From a checkpoint of a small transformer trained on Wikipedia.
Size: 10 layers, width 128, 2 heads of 64, MLP 512 ReLU, vocabulary 657, 2.17M parameters.
Architecture: biases, untied embeddings.
Training: 117M tokens, 7129 steps.
Each number is 128 + 24 x the weight over its row's rms, rounded and kept within 0 to 255. Layers, rows and columns count from 0. Numbers have three digits each. The size before them is the row's rms in percent of the matrix's.

# o: layer 3 attention output (transposed), 128x128, rms 0.123, rows 108-127, columns 64-127
# v: layer 3 attention value, 128x128, rms 0.133, rows 109-127, columns 64-127
# up: layer 3 MLP up, 512x128, rms 0.217, rows 0-80, columns 64-127
# down: layer 3 MLP down (transposed), 512x128, rms 0.108, rows 0-79, columns 64-127
o108 094:128141139141146108111087144121103090117139150087101141087161102126162100147146142129152148132141136118114138113140059171099180123137074163120107065150133144126091125134107152097133127147130141
v109 098:121116169133101099145162122132102137133131179120133167154139118142105111142162129139081141099183144119143110129133127171151108148128096151105105116202138159106108150115147100136171138076161114
o109 101:157111114175111117146151152098110193108099116126149139122124117151077150102156156151121147124123106102107117113170132123127169128184116087109145114110104132133146139120148110066142101142144084
v110 107:163105180133110104117150126123136107156143115135105148126165149150101110130089089139118075141105165153104095070085167147116118140147125160154174142110118137114149107114132109146140134133066118
o110 108:113117165126179100150071129144170095160134130154136105158130105144128125131160116138126143137146128132133153118121100131111134064086107127159149185138116104136094108133121109102142123161089118
v111 099:111127124147116109091171160154127128170121127152135223118130108149145182090162107117092101142138126121128127144130136088161109116102096123158140120139102125108105146162105137125136167078129131
o111 096:099114118152126115116105122134150169142115130146183147108153150168121166133122149130114123127115143143144111088159095135138132105102120080144190125174136121112146132102143078123143104113130090
v112 098:100134152077150119103179146117101115134131158151117106120133062128135133072151158112112128161123138138120107090152094084137136136160105130140128131111106165132133112102113094126118105102148108
o112 098:152114140125094135155152122103132103134160156143146134129104123164125104108143130121130140124103163101135078132094118159147153118119097114121075118153164093155097144141182100072137109142115123
v113 108:118153136114129123155189108115137157133125123143093127137119098127159122154093101148116122096082089112100139151135117101142138140112078155118137136168115101092157111138105102151122132151098138
o113 108:144158072101152144135122120185151121166114136127138126136077174130156135141107098140112102113165141151107122105118106113137157146150159106138138131066113182116110101113097096132138159159119133
v114 095:125154125144145132120128107127146127097143107169150123166149152151177098126143167136120142124125136143105166173130095107125097097148137109144175091100098160108139155068115070149103127147127128
o114 100:102089092065160139145116130113179107164119153098100140139100134109117096110136144128158123128139160124157130140141130113109124120181119104120124110098158169166121162129150106131118135099148189
v115 099:135105082129126137095182130144113089148106121123176107141118129158111137103083130127117140126087120126133158116176076102077094157162131105165147144116151113185138171141155163133151133143157125
o115 099:109151115142108120113119131133146102138147136142135125151079118140136105204111116162112110110139139122153120085089134161113167106131115136121121123098117150139127163134109149164123124123138101
v116 109:111161102151152112144147143114115124101166118154145099122134133167126120110162125131145161121161157064094099106149121144133086121105110143096110119160136148149139111112180126092101141126120135
o116 108:131166071163169126124160099120123101104116114154120149125129130109093139100140096089156161138144106072136126113145138104147165138147084138085098110121142149124104096099136090105113157163121155
v117 092:097110126107117122159112122161107123139155137112120105159090095131164165154123124042100088143143147117139113168100108103169175127116136125105097127100062104111156155144117088118151152105132115
o117 090:139105146122111140107163157134140095060072133147109150114143120148128169130099151137142115112146118154123138170104114171088157135155102109139137151159142100098111116151154137123096099123089116
v118 100:157158134128102135116154140115123134129134144121094113115064147072145127132126133149128141099135110181174139142164075102102146110131149129137123157122127104096153113158135083123100147113165130
o118 101:133144137105122094123103154083106135175150134117103146065111151078184151128141114146162108144137122141152100150118123151129113158096091117136139154150159104095169124118112154137147144113113140
v119 096:137141127122090191164145146130094117140135116148124149119161106096167141091127177126117184182174130138109164102102140110112104145131100072142162145170136141157134125125107165128149123134088120
o119 100:133135105139124099121109124096120129133105140135180111144096104169154142117163166118140135117147132120138114092141110167203096147175160122156146087138134124129126174168116167112126121111118106
v120 105:137122084142112164139136136143131156136132103142112103158114131134082144150126141139129155143138055091140113122157157146147091108108092133153133153111082129110121129143158142095145142175179134
o120 104:117150143108117169125128118148120102144098153139148116150127136156154136141174120108164113147155164152149075138099159149117146150136156084113134144134108130137107101134104155137106135128106132
v121 099:113141106110158110106094144154126083080110137119148111127112116143142158095105113145083130124156102162113101124106135133119138124125153125128130118177116128088098092087156077134126106135103152
o121 097:112114139116144157124105144112134164151129131146121156114142104156125075164125111144179132181151166123096099150092118125113118106139105111113110109123149122130123109133142081150128069160110147
v122 108:117102129163137135129096134122111185067144099139123117141112124112106176106127100129106092113151146113135135122145146065127130134164120128162155107162163162114099093145124141136088100108110109
o122 103:112154147101159125120098126092142140162109147135155111126104149140119093154103140126133147131185128138091152124133156151154146165077066089102105135128136134119110149086144115103196106094105113
v123 099:093088128131112123129129140136129130114119118140143150129130153161115128149106091130108138148112153120130151159091129120138134125134091065175113121113111138147087098157162154120119108146142180
o123 095:097125165071149144153114101116132137153175139077130117146148112155111140156120122143125103144124176100127144086140124109140145110104151100148173134153143116105142133122115124133113073129117125
v124 097:113122167134157146134105158104108111125128136102154105160135114118090141134169146130135143085126141133115141114117126120130117161119143107110102171090095134179118082168116137166141077126139122
o124 103:160106127143171167114135103147124100097140153098120100158145164105082115178146147137121149154115157120123123104137116093140121130141115161133131110107109135174111149125141155087179115108146135
v125 095:076145144142176115136124110101118130184096066126108072138107119116159137160105111155087112083122122148121150135155136124118171111162124126151100139146122124096117150128094162134152133094133150
o125 101:140094127136096141113092148127131102088131122108118127085096127127149096130111120144137124109158191113127122099145135112104159165111101154109140140125146162108193113144129150120125121136118135
v126 101:105086113139133163143081180137132122119107122149130176136129126097161093159131155103129120134115124123079131133122135173145134141133122127094150126190134144098161133174131159166117139153110139
o126 104:091105138114118132135156153124114116110102140092128125126124130152124158126154150121078115154114143119135142143152114143044127101102105115079112091158132125133122177103127108133128156140115120
v127 100:144142167132135154129089153131116140125138129134177073132112133120154171152133140145140148166167116059150129152127143162113128162145121115127076130114154111123167115111073154085121165076157112
o127 103:127095092146078135155152083159123121084165135114148066087130105115137161117106156109128163137166056128139128147149121125155135157141124110118114125115116169115142120168176133117100168131127118
up0 098:141191136113084109119125133124089146121122155147136123127119142094139130147122144146119104102133128095129137085099131109172069135138111136144144154146141106119144121103158137133165109108124062
down0 091:122148110167126155111114108173160133119157117133165147128120139141128177112107149113150121139138141151104122146113155123149147125102180122101157170107099133093156113122084114112107164113099131
up1 099:139152124142102153158093161107142089152136153121143123154108097120129151128156154150095116125138111125151084118112102150149119093126171109106162186107110105105101134170153167127098132102114152
down1 101:106155103128122128090144086147132134152115136119095096128155122152114138116078128107138128151118129103093132102149132080130131138153092088120115124137127148141158118116132083142110101158165111
up2 101:123124105077101124145137147159122119134112167158104120142132140123112144126142154169111118096121090112147122148124132127155183141145112133089135090165142148090136135127146192130158117121140125
down2 100:136116145103129110112147133105123132171108116101086091106127063154123126135134073124144161164121156149136130132094113099135093137149171133139134147131111106119160118102118111092116152161108102
up3 101:176186149140137168151130139162131153118091123139128097092088144110142158129125123100117133109099095132165111135140107157098143135114140124180147078105092168131142145133128131173141157136073106
down3 100:145125134131168157155136149137130124119175108156091120122137145105111086099101103133107093140139128059145123116154081105134107108138154150122121125127150134127160177155144111131133082129108116
up4 100:106120095134092087114129144105130156174144131139112171122104121141169103136168139137129133157122111092104133108154138137180111128123143132175155121183119139084121121115143122166153143112119117
down4 110:137153134123125063130117106097147121112123125139128120122127087108128118112049112137144120103122122126149166138105151139165160141099121185102133158144126159139135082097097168156168144096107176
up5 092:134133111137100083130175143098120134141111148126126141129159154138147116154103118104119118154149120119115088143145098082078168144132126142132135136157111113168177146132149136147150142117108134
down5 122:108124152120147179158119159134148111141158128123129144128131114100109145161152127117128130129154116146119107099139114150167104095176159132146116106127149169139118103153074170150173133125147101
up6 100:162100094119131128122095138124056092125145147102111135087173160110172173145119130157144125142142157103148082129119119123126120108110072129117158151120109106101152140130121089116163180121137103
down6 107:132115090116122135112150081107082081123120143147122130135137128070117121111182160145119119153166145115149120126117095134143141147095096141139104170126110131119120119136137150125106139156129118
up7 108:136159124131108114134138120123116150107147112131138119117119108108114196152096099160152149111168114173169107155160091131128159116126176167097096096153133117128104126160112136140126151146097104
down7 110:171102148121131126140152135134148123119103109125076179137086135128156130108123149140138141121094144120099130111121110143170136082155091134120103167098144135138128123125152157137135113125131155
up8 109:146145109127144126067112158120070133151099142127093143107135142163150109150136119100147105099158164100133104089125142133051122099148133134124109159126121085122147126152126121152140186139172147
down8 077:124169098145107121086130113095116111156125096143162102141118097144142119093133128143123168123125091117092081115158143111132146173123154122086121145129143131125106169136109151144132121142125152
up9 087:141122143100129105154159120100089112100073148066118128144163161143093129119062109144135107140135132157087143120099079099124142130119080139118119156125150109123133171138131140167119150114149122
down9 113:133128064125126154146126123124182101127155116161133124128108126108128131154138156102068125124115116114139133107146151131116129094126074141084160151133126142105127077122154133132119104136165141
up10 099:128100092111159140140180183087109117131113128135147138113126125087118117139118112099134129081097158124093120090131133122135117112080116087112102110159155118103120131116118127117112152124110152
down10 115:121152155140134117090107134183171151093080169145101111120145129125115190110147162081097111148151090158124136160160134131150135147127108127136156131122090124132146124129161116167152135117126146
up11 105:139122112162157155144127145149108105124153139111136123165140124105139136114081131140146153126162133094108143110106184141139109112164121163147184156159112134097104126115076140132164155106146152
down11 092:073154144104099128112127110145178140162168094125118136114146102179132164136149169132138158123110133160122156149149105138114105126124158115092157115088098122146139134141158131138115100165090103
up12 100:123136114123082142112139160137107147136155115092119128135105098123132111148133085125136113096161142177107113112098098075109168171114159112156148106123090125103169108143083067121139143125117119
down12 106:143144117139116099116126089144137118119118138125134071131100116105145166125152101080132164108162101083124182160134138119130153153132111108180168132153123147118127133128087105126122171129101135
up13 114:116149093161122135147132114095111090119103138139150126089135126146088166115138132141156124123115137145181116073132158147131115162098119159100157102132133132122146124121182145174116166098132099
down13 120:120153144115112128110127140117116113137158174099141146120121120118098125141120135093086194200118095104098128119132130108126116145121143182085113126149091141147104118161102149174154145148126144
up14 089:121106161097137113095165144134143144131109088132153106119095127116122118137109129121137099175114132176124133135113154158117146092107179083108180127066126147141154090107140156152123135144141132
down14 100:133100147125100129106100136092178149144082134117116147154109108179122144135102167122102156117154110107139124114124094115123115143202099120157104155136111132133119121127096127148120141140167122
up15 094:139162137107117102099131112101113146123136115101186136129172145174109128141138190100112105119148144148145109106155124140117162124124114155086148123114104138075136164135142106143118146112105068
down15 116:162156138147110145089111142129158112146117131138087112168143050139127108118083104131150167138126114099140114144105122127121157114143114087166104132117109148141142154101148133101138108122154126
up16 108:143129138141148101154130136169124142139154156094130136091121088154128129126155131077184085158115124110132129059116113119113159129088120116106177115147109114146116133146111150144098122188162129
down16 092:130129135135111103100130092088120134111101112179183134147102117135099119100139138134120152150120144138117141149141125105143147115148162124126103110107101156148119145142119102164129155148123133
up17 095:095077127076159148140110137092123163144070146147113112120138137113122110108135110101146136111107116113095145147108158140093143141088120076108120144129132146116147135126152098131167144132167127
down17 101:107150130080132126117137102122125101121127150192056125154131124151138112130160091149133125124178130165110098093125104118140104118140146145140124124114102111162119137150119188172145156118105142
up18 091:095088117113139156127085140128117122110085116189156116134134113110084110137146134141118111126112134182107117098181135157103132161100087094106095107137134146168120125125088136156174154153165151
down18 106:138154131144137107123119110116151125128123161068108137133154134143134124135118123110121116139134101069132123118109136123125128135149167133162160141179141082095118124114152107139098074108104129
up19 103:129160127180124128094160120126119104121102116128108107122096136117107123126154132133126099131157108101149110170115132139153132131123094172118141144117130158106145119108138103122128114143164158
down19 101:125099108104138167132107135130163175118149142113146099101116059123162129134154102139142150101126133165155131095082122100129115104137130094147117152124125099103097099152103154127149201109129121
up20 092:104143115170100122131113134117087127108136102134126112117108141160122148131067117114129126088138143134128124184151158136100135158117127102090141052087095111138132128070119170131154129147108115
down20 102:126134119126157132135127089148112139072068129163138124116134150101109170151143174124100130128121177132174161093151088111134122074117133145131152134116125136126126098090128130126117117090149164
up21 106:117138108152139115077173123150123120102127135160141082070136121117086145144129148168138124153124159135145131113126166165170127101132128110100128144088099158122144105151120099121162129107131153
down21 120:127131120166108097172171138089125121119117156103105130141106088121086070106140135081108069158151108103114135108123142126095167112176103121135118123119118104141126140158086143107125134156163126
up22 100:106145115133124128094132091136126125091140150116132109096159111097095139176136107154126140139155186164170107125123101139144135085054138121101114149093144141153146131161128121133125119120176120
down22 083:117155139109140120141168132154113115087129132121134180146128129145167141135138174109123136138142132119149097109075185125156120142182141122127132135103131112132139142124084098144150124131112135
up23 102:133137123139104139134154166150096121071137095151134120122129151154102188109170108111119132137129122158135169087090104128092125152121143125151155155144147140096145090130126091171136122131121166
down23 116:146158097099147110123108144117117122131146140105200132114176144140106143126159117120098148127119153112114130128151188102147150135151110125122153135142091097079115147166126133133139145091103137
up24 123:178154103135109182111117115146115137147139142146099119122080098156101118193131194127164098131126128152126102108111144138133119158142156113126136118136116075134152140178143130136119191152142121
down24 013:134088099140102135146146134140092146134094094099145149156076124120128124134126136143122141154117159151096137099157157122092143087156121116137143120101124115113139102127116077101138141123161157
up25 087:163097064117133131118162123137165103121131141101102169116160157145180153161153113156121161164106182142125113123121090172122135113116147132110109098126115135113129141118107132103144132121119186
down25 106:108137138155174147154164116097120153105095156155139188109098146138079141145138155148152138134136095109125088114116165138118124158153145100141120117106155123107133135103149100087166160141107135
up26 092:118142097087131120169106164152123141152137127140133143071127118080109133149124116129138096121125127148124089151115128077099122117151133156120107138142135118110133124119139140151134144151138106
down26 113:129115159165102123146156129090154141137138110125141147201159144173131100117146166156120129157147122132122153121107125142136151148171122090139130118120098159121131160164111142127092105109118125
up27 097:091093113151140139141172161087093125161153149123108146098126124094139113099147097112126103168085180135073123127117119119120104106107153151157149079180119158130133118153153149116094102124129114
down27 112:137147160101141138107111082151129120070078116127150176170176121117125132176154146148131145094169075097144151124134106152134160122147098148113056163130152097124109126093129099135146142105135115
up28 092:124160144138122097103121092099126108112139128145140144134094161121129191195179124136121129126156137163131115108156104151141139131114122128148105107126104146125150139165092077130123118159109149
down28 065:111097110159162130160094098127102078117120119127084138159135158141101161125136147147144149143164118136160115163120126130137134106128144127110141161171120107094115167110113125112122138142154124
up29 110:169109139117141132110140141121174153107195141101109142159133158131106121168111125107088156109130113081169126093143121150096072110137177138138147138110128146089115126075141162146164100124127146
down29 099:122095135141089114123192110143125111152133148148150143111129150111135165131134090129121158103125155135095149142101129100131167190136120115079089138079121160117118143154116169134134145103134139
up30 104:117136118162168134169147156128124152139148143122146144094119156144126130173181141125134133127192133131143089173099150140114157089185150136154114101126118127104162106139150122167132137127139096
down30 095:102168172106190133148106092142164087128095088128150130134082107141119157151147139203138130163147178092124129156129141145160146124107140136108111132134140099097117119129099136129095128144151167
up31 100:148136117116078129160135123108093128153146135078162087140125111161139160134101158107115138078143144135133110136113124093113186158130120104169136165144092144164123086106134092112104113147103129
down31 114:106092093126150147120074162114099063122128091114107131144116145168152149161103102132103110075149147116139136151134148141124115101125151132102114127115217155108139100112136151134131141119131087
up32 098:095130055089132139118126140139116166106140136136156167108114134146133098130126148164142154130195139171136156166120171100155141157153162130118160126130154140105159085129162153162127156130133137
down32 114:139125131107117125124130153142132145128111133112164166145094101119131096094107125120165155177100098155080123130145103149134106164110120221169133158152094133112124147099111089088135165149112126
up33 093:197153123110090166130114125143081130096070111092151133087147167123139135163139106144138111104145124120110120116067126130095091119113123123133116143161097130120127157127114126113125129129111094
down33 098:104139068132110115145106158114170102095095096124159153137130078106119123113147107131118134127115146134130142124117097119133136138140111126111119119112124139150095093097140136102097149121108083
up34 097:090111115136090054148130139121089145123092154142150087083107126123129139124138182151116113145124116130135107174136123126125134137139134140109097127118107157145128142167145136152137126152136137
down34 111:121149163151120173110116161120110104118147125123146143151142125153157119129116080063159124128123112118137129148133134161144116136097168142172137144096132104109116115123094126100162080146130164
up35 093:139090080101160124166152153114115153049088135130120127157117105153138127150126165097129145135131119148077122124115129138092148121136124128144157100130133137106108090139143131106109106166136141
down35 099:127140108137126102126161132107090135110190174145098129101146129133144118158140153105077104132118150068106099140136137152161159044131141103137164105142131092131137149088111111083118093103133158
up36 095:140149127153142155156113122108083143103152143122158102170099135127125136138085148116208100077149119110125140118103132111131093137098132138113161115067148095141102145113114085144113124120116125
down36 108:122161181051105121080110152183131161085101164156122101118097104117123133132133112134097135136143121133102096147162133121121140150136104137125109109111084112145123153136086100151159133164124121
up37 101:106134089116108125143126132116085130127090121169135141163142111083127129146160134144125107122114116117158062115101113142118128100118114125137106122146131055118168097121143121139140140176177132
down37 095:134130156109158161152122112113116098139118109067145116087105109105107153142155156161103136152139126129172102119138130169153130197134056139143119103091114149136164113135132118124090164143141155
up38 095:154125106133151113152099189152129158110060120089155131116138122108108105140109131129131109128137090129116124143110137148074112142131141175146125127118134096130134098102101125147136122119132127
down38 107:108124110106099132129124123094133124122187125128125127147142114129128162142157131114121143153103148169115130146136108116198125099105099094095140151128114145099151136122131143143090129171185159
up39 105:121133128116125141088096125120134153141134132119127127130100105121108125154150134103135132121153118118115120081123131071123126095148128142099110093139121083133122121117107154135117126154102153
down39 088:126143160081111141120132137158142108137152154133130119153076113107132162090126131126138100046124157124154148110109112130126132115136141097114120163129102102156113133122143132125117095134147151
up40 108:099121124128137137116160117142136092090124173116140150129145112153127162079119134138145122130168097071161131123125153177152126156123125077124139124146125157129074121129156140144101130169128116
down40 103:061129116156089096187090149131119144133135122122112160129129116111105068148103162161129095134082142190162100106087109118091128124119121104121125144128134120106127099121097120169166145155106120
up41 103:133175096146119127129135135106130099162145123130127150148134108108152158181193121145139159106127150146116126147107147092095150135107191142122147116168066124106103106125129144152117142106098137
down41 103:123132121119109108087142125142148171098113115120101136140153160144109104141125128134139156087139114126164138116144113101129157105171100132179126159129142143137151140119132127086107123118112092
up42 099:135115146154111102136165086146145147155144141175125115177113118108111137161221140108064125104119121105184145130168090119105131113112129134114179116159116118145118117109128152124093144135117141
down42 082:122176132128134164089142163123157127152131166112137147138149130115086087080133121131165174113136158182125124138136163131118125155130129129162117167121164146112115093106111132141102084159123120
up43 099:097132065117133140133149143080107111170136154103089123101103151092147141145163127124135103124132137099168094148136109126093123103117120114138133187142128138144111136099143122157121181093111141
down43 110:169069169100162079129135135115169151152094112152112137133130088144142124085119118111104158148154105150160121125115128123135105130137082118127098128112154126142141130165087106147122131114173135
up44 094:140124125109089087163115122167138107102163125135082127083152155132114130154109128131144103135081099156104127104178128154113116138161156140149127143098182164096149115120123135107122122097154111
down44 108:129130114167146102096143123100109132138157132118138098098127138123151132094147122117130149129129116149109088062115145127136136116114132121134097116177056098068162130079120144133151131142145090
up45 092:163134123175096102115127105142148147136134087179115142168129109122096156169152155106124139140131133109157129139119111165093151072107153150155146101127132137120170110144110124119134130144165124
down45 098:104106151154160179140120110111105153130139158121134098098117136141119101086074124102138125148130155094080120131146148118170161102152139112114105117144142156135096112151165103112132162134148128
up46 107:097106120149133100098156139146138137139137114105158095097120142146162149138132150158182088134157145119170145118161140158125110129143162138093148173129105155147173092140096111133102174157096141
down46 093:168104102127083139124167134145121147169147140165131134089134126099125163089150121150139163147123087132129096151108130121156118142096112116126114119171087123176149137092133123089108147161140134
up47 129:150152112136149134131148125134088157152130109118108139137122102146145139163136135091136119101080117073120109172126155107195120103138112140092128134125101134118134119108117114130133112131125136
down47 068:136155056192093135110163187093173181132122155169112134134141148183115072126125152130117118128133146141114103120190128091129153085155136122118143113125159142114131151131144126130137123124146122
up48 100:109108107089129126148159108123150130121112136167132077148086124069086124154118112117135116082111095150126091128100165143186138115130114101144143124099146124136138137150134116132091141152145139
down48 104:133143142178145086140143157130134107107124135119148145086146127134099118123122117119081097125139157134098136136134132102122151140171091084150104125166102089172143179138098144104117101092113185
up49 102:110136127105155119132121129120116094115163137080105121109083173101119169106121166140155148083105116082137100170118133148126160104102117126123127135132136099113144122106130141129192164140149125
down49 082:133107098114117144081135143167169108203156131136106118112131147102146119133122152168107111121122131123129103108089119127110173116118132127117167119103094087157126139112113103115068115083126109
up50 096:127108108181153108105154101148144109094120143090124086092113066101087180117083153118142079155153156106140120131113117134106109124104111125132120124112146127103094114081118131136108129125137130
down50 096:156121126126112129068106126090146174113138125161144155096128115126086104136159151117122157106148146093156102131117155113152199118154117123123126152099102127121125165120122108113148126103108127
up51 097:111152095146111113099180155134117116135092138137161129124172186160141127144136133137115127160111126134112130106122135134066138158117142179107104098105127141073146116149115103094115130136081120
down51 099:133135183136139129146129119140143165096129068121177118111137135148140112158123141140160129099118103101138135085125143096187151104153142139113084149132130152147173187139142147111094143099156147
up52 096:138122143116102108090138105118149095138137137109101130101099145152143135178090134151127123123115168132100111186158127118132133151103134120139135195135127154107152106108182066135119139129135116
down52 109:131121120153169147128116117113137151125144089143162146137158164097096114134180157150129161120178132110143108107137121132121119133123138142085117147164186114090107123119072128126130147146115118
up53 093:126133091093099138102159149162162106126132067111110145123109137106100139147149117088150105101185126127151116155119158141179148126117143126140114144152121153084132085099137157123120172128111198
down53 095:153118141108168084118118116106147126125150134144112176093128138156130095129112110122159109134102148083131181140149128160131143100140108132100151183146081100147118180122180112077132127133145118
up54 096:097158138093134158143128108083147113107180114107137163080118140092147166174140105143083118148143151138112096134152125132098111128117144117126138134136125139154143116134158129147053169156130113
down54 107:158114141128182107138182107148092097131107110136163102130097107116158117121136128141120084112103095099142101125113142118145116149118141140164142096125103118160126112129098135157140080140124122
up55 102:120112060067101139112107141145131122118135163119134123092092112116151142122121111181130111106140139133210094102120156129092087137154115152122096183118118128138090129108137151144114161119107132
down55 115:135123150129151119085120155141130132130107131103097087147126144082103148150086089138127138142128137137083135140127137150138148146093110109141173113147171145090166116099106113082153120161161108
up56 095:146134091144127112135122174091102160094105146071178124124122098134096137140141156109149128126187126095119134155132105160140167133157130133111115159149126101125116113127147140093119128115164174
down56 094:111094133127071113148110092088140179130147081099140116103105126175096130130146131173079126090132144133121094130128111136136121139129129126129084093158156134139127154125112140107155097137105099
up57 094:167117097151124108128135162155120152111115123090128093143140100096127162133144174095176142161141141114137147109143111119128170165156121140152149133149112178154152138123100098099069150174115103
down57 090:138143186144126080115125131103141128135161135103160175128127092155116102115130098170132121124076129130135148161118086087130119108121123099124130153114115115100163149139133098132102080096122129
up58 100:156118135158123148159141147142118122133136114160115094118164091081069172117143124099099094107158119087119163109143119124119121167126070149138131147181108094152128127111169137119079110134139141
down58 108:148112126114136100114145157091162100150142120122158173152110106144127070110103160112096138141085132151155103112111125108172172112166177100098145137141176155120121126142084103150126168121112145
up59 107:102106135157135137141170149173121164115132090116171157111136140156139137122127120137140151170156067145165126147147110146064163122133144107116143176116072128120127140106110116157125167135095152
down59 095:117136121085118122126145124100136089104139138206123091133109147091148113102155138132101127137161117128155115114116122114130141127150128122100138129147082092116091151133113109103143121103064161
up60 090:099112120158127116113127129138162107142127153117116168074105123132102133091125125102135161131094147095138163102135120129152095100092130130159184107132117074109118117141211142121131116116143122
down60 100:168164138153116111127124079156130129101084116111112109154110101102127110154117102096119055125141163099137106108089151194116114125133096088118109122110142180142095158154155145128132138159124140
up61 094:145089108135110120123161124177089120091110123130120129150145114117141123129137185098159098132168134112134125134163128141165157133143140147108108125085144162123084089124147149179151095147175111
down61 116:144116158136098127129156116116162116171129147092132152146169092135131100124127151168153106131102130118136152081110120161118144090153124093148120164126169135150153115121134135184151147098120131
up62 092:127109127135105130110195111095145154097103088143160158087109132139136141121116120137151084139134162169113122083126137096111107113124158111125149129085151131094111107124116100136127120112112087
down62 094:115149151111161142147128110144092143105072150155118115141136153149143135132166148134163158132117156114114161111139163108131157130122162149107166140101136113169151148088097082119133165103162101
up63 101:141191122133113148137103130143115137142114163142109104162072161111109127173161085125113113120161135174113134157079125125115134120095175121120152121108154112109167110103136151152099125075149126
down63 112:161130133134156129119129121143146118132065137115142130127122141110091132150128159103151127117129090145127152150111121132124093132125083071115091166136162132154148178154133143109130133134105162
up64 106:133108145102112144117177115130114102104147086155102124115163119132132126091126117067130141140137103087128152120138110110099150112108145131107144154095073143122106106130143086149105122144100166
down64 090:117119123134123123080084176124112097141165152092187108100106080145134096127108104102117128080116143127197088144134155120165126156180123159124132129131148132165130123130129129095161134092148143
up65 095:095120101143135125106116112138126141131112119106104138125163125129126093124156136075176132124140091098128126121132105135164172136147157143096147126119133147135161118136127148160150133178170136
down65 102:098150152119139128174106124097143155147116084118136093108128110188097132061135123116096161089120192096112132123138135083139115140120137151152101135175136134108126143147116140111122115112084121
up66 095:138155134103175107164159122169130091123085142116130103115111097139118150151119088114171145098132160116209142086123126155126159138131091091127118080129127182101127141154094120134133124147095105
down66 114:104133155143125131089100150080118101101102106121117163135170158140122098101134124109084097123109086100074105146088107156150107135142128136102104156143154093147137110121172174095131118109126143
up67 102:089116112092103097097142131108102095116131161126129089128122169156151129170145115153134116133097136158145081148135114160115124133123127131138126168142103088099150140120138132180167168118168108
down67 113:152123148113127122130068107142101077143089149126122089136126184146105129130116119137166141137104118156115082100106143125143121135140117155151169100099116126140129134109110159152162181144182167
up68 109:123089152122136104090103082106134131131111163142098112131129113136132164089151177109155114093164101076155141145139117151112136109126093149094123135151138142117119142131166145129124164111126115
down68 070:125173172103098127104142156111120148149135116137152119115129116142164091149088157143107149086169101129130131123106120134126131145142143129113120106228090109123173149138109112168123161116159119
up69 092:108153135099123086080124113126092156156120120115136144117096103133102092176127119131166095158152137124170111152135118142158109096171145133126131143137141111141110110156088145144154168148108127
down69 110:139154132160167164175151119142165137127127131138125124140116164139120101110124097167102151122105158117090121121148132110095136183083107113125143090100123131084133143062130125146110087129154099
up70 097:121154098090083154134157130145112112119159180146134158096164119124098123119105156142110106145120133165164118106160153113117089131140122135094113118159132180126171105154139108148094117173139108
down70 101:132129114131129129079146090127134115117124119109124102111141156127133118148118164105126141112129130120140155133085110141156121129138106163156094160118150125090153150124131124122140089118101117
up71 097:102150135118152093132081141090122073154150128160149132133106132155134167135139137104148114147155150091137080161144127123128127136149117146118131115164120135164129107154127145152062172171125155
down71 103:092131110136150111113151081157105141115108150108104099129106104155152060141116128152153136107132103159111137125130109114145114120142193145142144159181127129146119102151176149122111169098134131
up72 109:140146130066113120142150124147087127126095169076135099080142128104152144106117140098141156141106112152104101180142129146144156178142112152132136139166096148162124122119079102152111146179125145
down72 117:099151153153118123157171121140134126099131122115160146165148147084136100103092143106103117097119152134118111124090137107142168093113089107120158140089124111123126100160193167131100164081126131
up73 101:146100145091094141133125182082150130117135120088169126127132101117146111106143113143150143127125116106081132114107162114130101111107131160127169149123094098116091130103111131133134153135120107
down73 100:122142154149136172152142133159113121126146142132114137100069156151143173135115122107134117117134128108149133116102150147124132113136119117136088128156170177139127103150125174137155124135159164
up74 104:158119135136140132110164132087095102122095158141121110116182129119100096166132124094107111149116136106133103131107151158170091147131130162082140147168089139111158103109139134129143153140101122
down74 108:159173148139148142095143092154152115099157130133171121124108138089109129131151123177109123152125119139129113111122164112112146117103113118169140146120081145147140146136081190153107113146146121
up75 103:152135157075099126160142105127101120121132132114140094127152119105158137073167142131143114121128143139173104148099118149130188119094143140105132152126126138153162115095116140137127139139110111
down75 089:149108118146116160126101069118151123139091091149131064107140139090175138125149130141153147107090157140105143139131134119113156170098095109124105135079129092146166123135158126158151145118140150
up76 101:153116120107151109109161130117112156115131177137132134142171152101112077128117152119141153138113121105112092095127071157103126167129118130077100113149135108060108086130169084150146134137133150
down76 118:101119174137130145100124165148122127088100143129133154076150130113107089125159160103163086167119136176112125097152169101130156094203149135147111135137081129114121140143200119151120115117109093
up77 099:127130125081113118158120134143102121110162087152189129114116096141103150154126120102126115137145091160106159135115128100100161155116159169119132132121069160127131137140109134136189086157127141
down77 097:157127142151169103173125121128128148099148152101129103130134117113140183113151116137122108170140175132140160141099161108113092165151107149149127166136090112105074098110138132119148158096090129
up78 097:144109115132105129144147120110115107130130102158167179119128178125063142106151112124151152176130106097078099103106160136120120093137125103111104093070141178104133098152145100097120110131102138
down78 113:188142140122126120123156126166187137156134142129166182087090159131130124143152102178120121087171104138105159184101128120154160143113109151156142125062177118138121143110141145087130125089099151
up79 110:146130081087174153103124150124107110108121157099124105101110101090123172091140121147143104101070138104101132109129143147132109148155084118128112148138152167096148139137139156108131139115137147
down79 090:104079113171136131139131117137145144158152136141129081137131121190174089123150151127130144152106123130161154107106113099134139147086096108170111167135179118100189116159139147135113123120105113
up80 117:126185078162111117134111167102128143107110203139140066120114128155073154094100129147134163156138127145145096115145153144109153150116093134144098118158160149108141113111132159145129157154174100